Part of a small language model's weights: 0.713M parameters, rotary positions.
Each number is 200 + 20 x the weight over its row's rms, rounded and kept within 0 to 999. Layers, rows and columns count from 0. The size before them is the row's rms in percent of the matrix's.

# layer 6 MLP down (transposed), 128x64, rms 0.0873, rows 101-117, columns 0-63
098,192,204,191,221,199,179,219,224,232,181,195,201,187,239,223,249,182,196,201,203,227,236,218,207,226,221,187,153,204,201,175,227,187,234,240,217,176,189,190,210,173,222,211,179,218,168,186,194,214,203,214,188,204,200,182,200,209,199,188,206,219,179,198,224
101,169,186,172,198,227,171,191,202,217,201,177,197,215,195,200,203,188,227,198,201,212,213,203,190,194,178,238,235,205,191,182,175,180,178,180,224,195,179,209,181,219,189,168,218,209,243,188,228,159,174,186,202,186,231,232,160,211,234,192,206,201,205,201,190
108,198,198,184,184,196,219,191,215,204,191,210,197,222,193,168,186,214,190,220,186,201,208,208,182,163,175,207,212,193,207,185,198,241,182,222,199,215,215,206,191,173,197,203,177,203,195,214,182,161,187,202,162,179,177,271,200,237,182,211,180,188,175,172,226
102,224,183,190,203,207,178,205,199,164,202,194,199,181,182,225,211,201,220,175,198,174,210,165,200,172,205,210,173,203,202,217,183,214,198,175,194,179,206,253,190,131,215,188,203,232,173,202,181,204,183,211,182,193,236,201,222,184,219,213,199,198,201,232,196
102,211,203,234,219,186,182,191,188,225,244,225,206,187,178,217,181,228,206,186,170,158,203,192,198,196,213,204,232,228,208,194,173,224,204,181,191,224,219,184,198,214,210,236,222,187,202,186,222,195,183,221,172,200,180,225,153,170,204,198,224,205,195,199,226
103,211,183,195,189,210,190,207,196,211,224,191,231,196,161,165,214,224,202,193,173,205,205,189,202,231,213,224,212,209,218,207,192,218,207,200,178,179,222,200,199,184,217,214,204,205,200,194,217,174,220,210,175,211,200,218,214,228,238,244,183,244,138,184,214
088,215,192,210,197,207,234,200,202,187,185,178,161,173,206,200,204,178,215,180,191,207,199,206,158,178,215,195,196,220,166,199,170,179,191,174,200,204,196,199,224,192,176,213,249,233,226,176,191,232,190,191,186,214,189,226,169,188,231,216,235,223,224,206,198
106,201,193,182,193,173,198,194,200,206,188,208,177,240,199,223,174,185,182,200,196,161,221,237,211,205,175,205,192,170,213,167,218,210,208,208,194,195,209,235,194,186,193,213,168,204,212,165,197,185,197,215,222,170,178,226,194,229,198,172,194,179,211,261,189
096,196,157,234,186,162,188,187,182,189,219,212,209,198,209,195,179,197,195,217,200,191,199,236,156,214,219,219,207,254,240,185,225,183,180,170,190,187,192,210,197,198,221,196,180,157,208,211,181,205,224,175,196,218,201,208,231,194,186,200,176,184,201,191,211
104,211,162,176,173,191,193,201,230,236,223,193,203,201,226,212,172,216,175,187,141,209,191,185,217,176,206,204,187,193,190,181,192,217,215,221,221,212,164,181,203,190,169,232,198,208,200,197,213,168,171,176,177,172,236,185,188,205,195,219,201,190,196,191,212
095,239,182,182,192,182,190,201,218,146,184,170,173,200,194,225,187,196,198,189,249,208,169,188,222,209,211,209,180,200,196,194,203,172,190,187,176,182,196,184,191,229,196,191,207,207,194,208,187,184,224,209,203,204,195,195,222,182,191,272,220,228,192,195,196
091,222,188,227,198,195,181,205,195,188,225,188,176,246,191,189,194,193,189,199,220,200,169,222,187,197,236,209,200,203,205,208,186,243,180,184,201,169,223,191,208,194,212,209,174,209,219,177,191,198,248,169,215,194,213,236,199,208,163,203,244,212,167,221,202
099,177,183,208,166,168,202,207,184,217,225,218,176,214,177,216,194,187,196,242,211,231,200,216,214,158,195,197,238,176,224,214,191,199,224,219,213,211,190,189,228,192,224,215,208,155,166,217,184,207,180,193,202,198,190,178,172,197,197,210,181,188,168,214,175
096,206,164,229,225,195,211,193,179,229,162,213,207,210,149,198,194,204,189,203,202,225,192,221,209,195,215,207,216,203,252,170,209,241,175,214,188,199,221,196,195,186,178,209,218,179,210,196,199,203,199,196,162,179,183,211,218,176,185,201,211,212,202,218,251
104,197,217,209,225,190,201,196,196,195,194,231,171,181,164,231,193,189,169,219,191,174,214,193,187,153,236,173,222,189,215,173,210,176,197,169,186,214,200,179,229,219,207,156,184,201,215,171,197,188,182,203,203,185,177,205,209,201,230,200,195,238,225,204,184
101,190,160,230,190,182,213,221,206,177,179,198,211,203,192,206,199,214,242,213,218,205,182,234,192,214,208,160,220,203,228,201,228,194,167,208,206,190,207,235,165,182,227,181,209,206,212,187,180,187,206,206,180,223,227,201,183,220,170,217,193,167,240,202,217
100,209,188,196,197,225,181,151,194,191,202,187,223,237,182,184,158,191,194,243,199,159,206,190,184,190,248,215,202,225,228,211,207,204,210,212,189,203,187,202,205,214,189,234,199,193,220,246,196,168,207,204,206,176,185,179,190,191,178,186,217,224,196,184,193
# layer 6 MLP gate, 128x64, rms 0.0874, rows 102-118, columns 0-63
101,192,230,250,210,212,244,203,207,161,215,201,174,182,215,191,202,238,142,220,193,190,209,202,188,207,189,188,170,199,178,199,200,220,215,211,195,210,217,172,218,186,220,213,180,207,185,215,181,228,222,196,207,199,185,205,232,206,198,210,218,167,184,228,198
123,187,163,223,227,201,207,185,186,199,198,216,220,188,204,206,200,191,214,157,185,188,199,220,254,193,206,223,241,217,184,185,150,206,189,205,192,199,175,176,205,196,201,223,201,169,224,199,208,234,195,208,234,221,192,209,174,222,186,209,174,207,233,211,208
090,187,205,214,220,196,199,168,202,190,181,181,181,184,213,204,200,242,174,203,228,205,250,196,215,182,208,220,238,236,183,166,200,186,206,213,224,210,182,164,182,208,189,199,222,185,211,217,208,218,208,181,244,197,224,212,218,233,184,173,227,202,191,199,211
101,221,219,238,220,199,211,183,176,243,196,219,182,200,194,231,204,207,249,186,210,171,192,222,161,200,196,208,226,197,194,189,203,209,200,203,196,226,211,252,240,198,213,204,223,208,200,190,214,181,202,204,164,226,197,191,156,190,223,198,216,195,209,190,211
100,227,190,232,193,216,179,202,211,187,194,180,245,179,193,179,202,222,189,219,199,219,202,204,216,222,207,207,168,187,236,227,175,194,188,175,230,181,229,169,215,188,176,191,180,229,188,207,203,164,205,205,202,195,205,195,216,245,212,223,210,203,151,188,205
095,202,185,252,236,189,201,209,195,196,207,254,206,172,218,217,203,223,200,229,175,201,228,208,213,203,223,208,181,190,192,185,194,190,192,230,209,155,184,184,190,204,190,219,199,204,227,228,200,198,218,207,227,223,186,196,194,211,193,199,183,151,191,228,168
097,210,199,217,215,202,246,196,217,152,203,206,204,220,183,190,194,171,204,223,195,187,200,200,216,236,224,218,239,197,233,238,197,198,217,198,186,178,189,185,175,180,202,213,194,177,188,181,204,196,230,182,187,223,216,166,177,204,204,221,183,188,224,177,242
092,161,181,217,183,181,202,212,185,201,192,210,176,179,208,173,197,221,241,196,209,215,179,201,163,181,191,229,180,236,196,222,226,206,190,195,199,193,194,144,169,186,208,201,207,233,216,193,211,189,180,176,193,211,196,209,249,217,206,179,196,185,202,228,185
087,205,244,184,205,188,200,211,161,193,201,222,215,210,219,186,208,206,241,211,182,201,201,216,232,217,203,193,202,215,219,199,167,203,211,186,205,233,202,204,206,192,215,254,193,195,241,169,191,158,224,217,181,191,219,164,168,207,223,216,196,204,217,206,185
083,175,188,205,166,213,244,206,190,176,205,197,217,159,231,195,222,178,217,175,203,185,233,177,186,189,202,204,222,254,244,231,192,216,190,221,177,194,183,180,220,188,192,186,193,205,207,188,209,185,186,165,188,204,200,201,200,195,245,194,195,216,202,208,209
107,185,193,176,201,210,198,222,194,225,201,174,153,204,182,206,231,226,227,185,160,198,223,239,213,202,167,213,185,212,163,192,175,203,196,201,211,214,175,214,215,172,209,191,213,191,215,196,205,213,197,228,223,235,195,196,214,171,202,175,158,219,197,217,223
100,236,215,218,210,196,207,211,187,226,149,172,206,156,233,233,211,205,180,203,197,180,204,193,185,233,212,208,202,212,216,214,191,181,201,165,184,178,202,200,223,198,166,217,210,177,190,219,207,161,227,189,184,184,205,226,205,180,175,205,219,205,210,196,235
110,240,193,230,226,208,184,182,217,212,217,201,201,228,212,206,180,242,164,215,199,186,204,226,211,205,199,210,207,193,229,226,184,192,182,202,140,209,174,174,209,197,203,205,238,196,210,160,218,196,206,194,181,171,196,193,233,200,200,205,164,194,212,204,211
103,194,172,178,192,193,200,215,175,205,207,205,215,221,250,178,185,156,219,180,214,196,196,208,202,194,240,236,185,229,203,217,183,223,219,218,211,199,177,202,239,199,213,216,226,241,224,218,191,169,212,203,176,184,187,203,172,197,176,207,212,202,189,186,221
112,211,206,206,204,188,234,155,219,168,199,191,194,207,185,172,203,198,212,207,209,204,229,203,187,205,230,198,211,197,220,233,175,205,212,215,195,206,180,196,232,198,199,195,216,224,150,186,195,226,199,186,230,198,232,181,216,202,246,223,184,192,155,168,202
093,189,212,247,206,208,162,205,197,227,175,215,218,217,193,190,193,223,221,231,203,196,205,179,183,200,210,212,183,191,212,213,136,191,210,202,199,249,183,199,188,201,199,218,174,192,217,195,191,164,214,207,204,238,191,203,182,222,152,202,221,212,212,197,198
082,169,185,221,201,187,182,211,213,179,215,206,224,178,241,243,147,212,233,195,207,208,203,204,195,202,191,220,195,198,184,205,176,242,179,214,183,202,198,188,186,234,216,198,208,180,231,237,219,211,215,188,188,202,173,197,183,224,213,176,210,162,209,204,207
# layer 6 MLP up, 128x64, rms 0.0876, rows 102-118, columns 0-63
098,222,186,209,224,185,174,215,221,181,190,207,207,215,207,206,199,193,208,183,189,201,199,207,176,198,218,201,222,205,160,208,235,200,161,203,186,167,184,224,157,194,185,191,230,200,183,238,214,211,189,220,212,208,177,199,213,228,138,215,198,234,220,183,188
112,210,208,200,196,226,180,225,191,187,209,212,229,189,187,185,199,185,144,164,199,186,224,214,196,186,185,174,206,210,203,231,196,200,173,183,222,219,231,186,215,166,208,203,198,192,193,217,210,206,198,246,226,192,210,205,231,239,168,217,208,182,187,171,229
094,206,211,200,209,198,202,202,229,218,188,235,230,174,198,203,181,178,222,222,184,227,176,175,187,213,197,200,182,186,181,191,240,202,166,180,183,185,214,186,211,245,175,197,213,216,208,221,193,187,196,223,168,181,188,186,174,222,212,172,189,172,224,154,192
093,221,185,194,189,220,203,186,180,220,171,193,198,177,240,197,175,207,190,147,182,214,189,211,218,199,206,199,164,212,199,197,156,199,251,207,226,196,201,189,224,202,214,194,206,190,171,182,201,216,193,191,219,207,201,196,236,182,201,214,198,218,175,248,225
098,201,166,180,185,245,211,219,207,234,233,184,238,194,182,208,190,185,228,181,191,169,213,215,213,210,193,204,223,188,198,201,189,202,222,196,177,172,201,174,214,194,219,211,206,235,247,179,173,208,200,200,175,200,200,203,208,193,213,204,193,235,186,251,201
099,152,219,239,206,216,172,194,187,190,160,220,206,179,242,204,177,215,218,213,226,194,211,178,182,191,195,188,194,207,212,171,204,221,201,231,207,146,193,204,215,198,206,218,185,206,175,198,193,227,196,185,206,217,190,204,192,191,180,251,222,190,207,190,184
096,180,199,214,178,202,223,192,187,161,165,214,162,174,206,211,243,206,207,234,204,216,209,181,233,196,216,195,214,205,208,243,197,254,196,206,196,186,197,150,196,215,210,212,204,202,201,183,224,204,228,187,184,182,179,204,211,189,221,234,197,187,198,190,199
100,164,218,219,200,196,213,230,239,195,230,193,171,176,176,184,193,199,251,182,210,183,206,170,207,183,199,220,169,202,231,221,197,228,202,199,205,240,188,183,181,191,200,201,188,216,201,165,238,187,195,205,207,221,222,188,183,197,242,201,217,186,191,208,192
100,202,153,191,179,189,185,227,222,211,212,197,184,235,201,222,202,215,149,229,185,230,216,196,202,197,239,198,191,178,195,212,237,207,207,196,210,197,165,176,200,226,189,192,209,188,225,185,208,148,209,206,175,204,228,202,217,218,206,210,182,183,185,175,201
094,225,205,234,213,216,196,226,173,214,164,183,205,209,209,227,178,203,196,213,198,184,166,226,206,220,223,154,225,182,193,195,219,188,187,210,176,233,223,239,216,196,220,154,235,202,178,195,206,211,192,202,205,181,230,221,213,204,189,208,200,208,177,181,202
093,186,207,170,204,208,183,219,218,218,254,209,147,196,144,198,226,230,222,221,189,208,215,224,217,184,202,239,177,219,201,196,208,194,183,211,180,182,205,205,199,197,202,215,214,197,212,184,206,194,198,179,186,227,195,188,204,210,228,177,179,206,182,231,171
108,222,211,165,203,182,226,211,193,205,182,212,174,220,165,250,216,242,220,203,180,200,212,231,192,204,205,201,219,178,219,207,209,210,203,175,210,210,196,199,210,192,222,213,181,147,153,206,170,181,193,222,195,215,215,197,198,191,185,214,192,208,185,214,239
090,235,171,213,195,215,227,201,203,235,187,227,215,218,142,184,213,186,215,186,189,172,160,163,200,211,176,186,195,165,215,175,202,218,198,177,212,217,203,183,175,192,195,196,214,203,179,209,190,163,199,224,198,203,215,168,185,238,208,204,192,206,196,208,208
101,199,214,210,191,198,194,188,211,167,162,178,186,183,202,227,230,206,199,187,178,203,236,226,224,186,201,194,247,214,223,204,176,191,181,183,191,182,204,197,176,190,169,197,152,195,174,196,197,229,221,204,254,213,202,208,201,193,190,218,180,229,221,209,214
096,188,216,180,194,152,196,232,206,197,198,195,198,197,206,178,207,213,178,216,237,205,193,212,187,225,185,230,168,207,201,175,209,180,168,199,236,190,175,180,227,192,213,199,198,198,238,236,194,196,210,213,200,210,232,214,193,206,189,166,248,225,209,229,196
108,220,204,149,190,216,183,186,190,214,171,189,172,239,194,172,192,221,208,226,221,197,220,260,199,222,245,196,204,178,226,214,201,190,219,197,203,209,206,220,228,186,185,190,192,176,214,205,207,169,191,178,180,193,187,193,233,213,208,188,192,222,187,185,204
087,175,197,200,182,199,213,206,251,205,172,203,216,188,176,195,235,207,217,205,187,200,243,226,220,207,191,203,204,231,188,189,198,214,162,194,216,202,197,198,180,240,206,195,194,218,243,243,208,174,223,201,215,207,209,224,188,221,199,172,228,235,189,218,198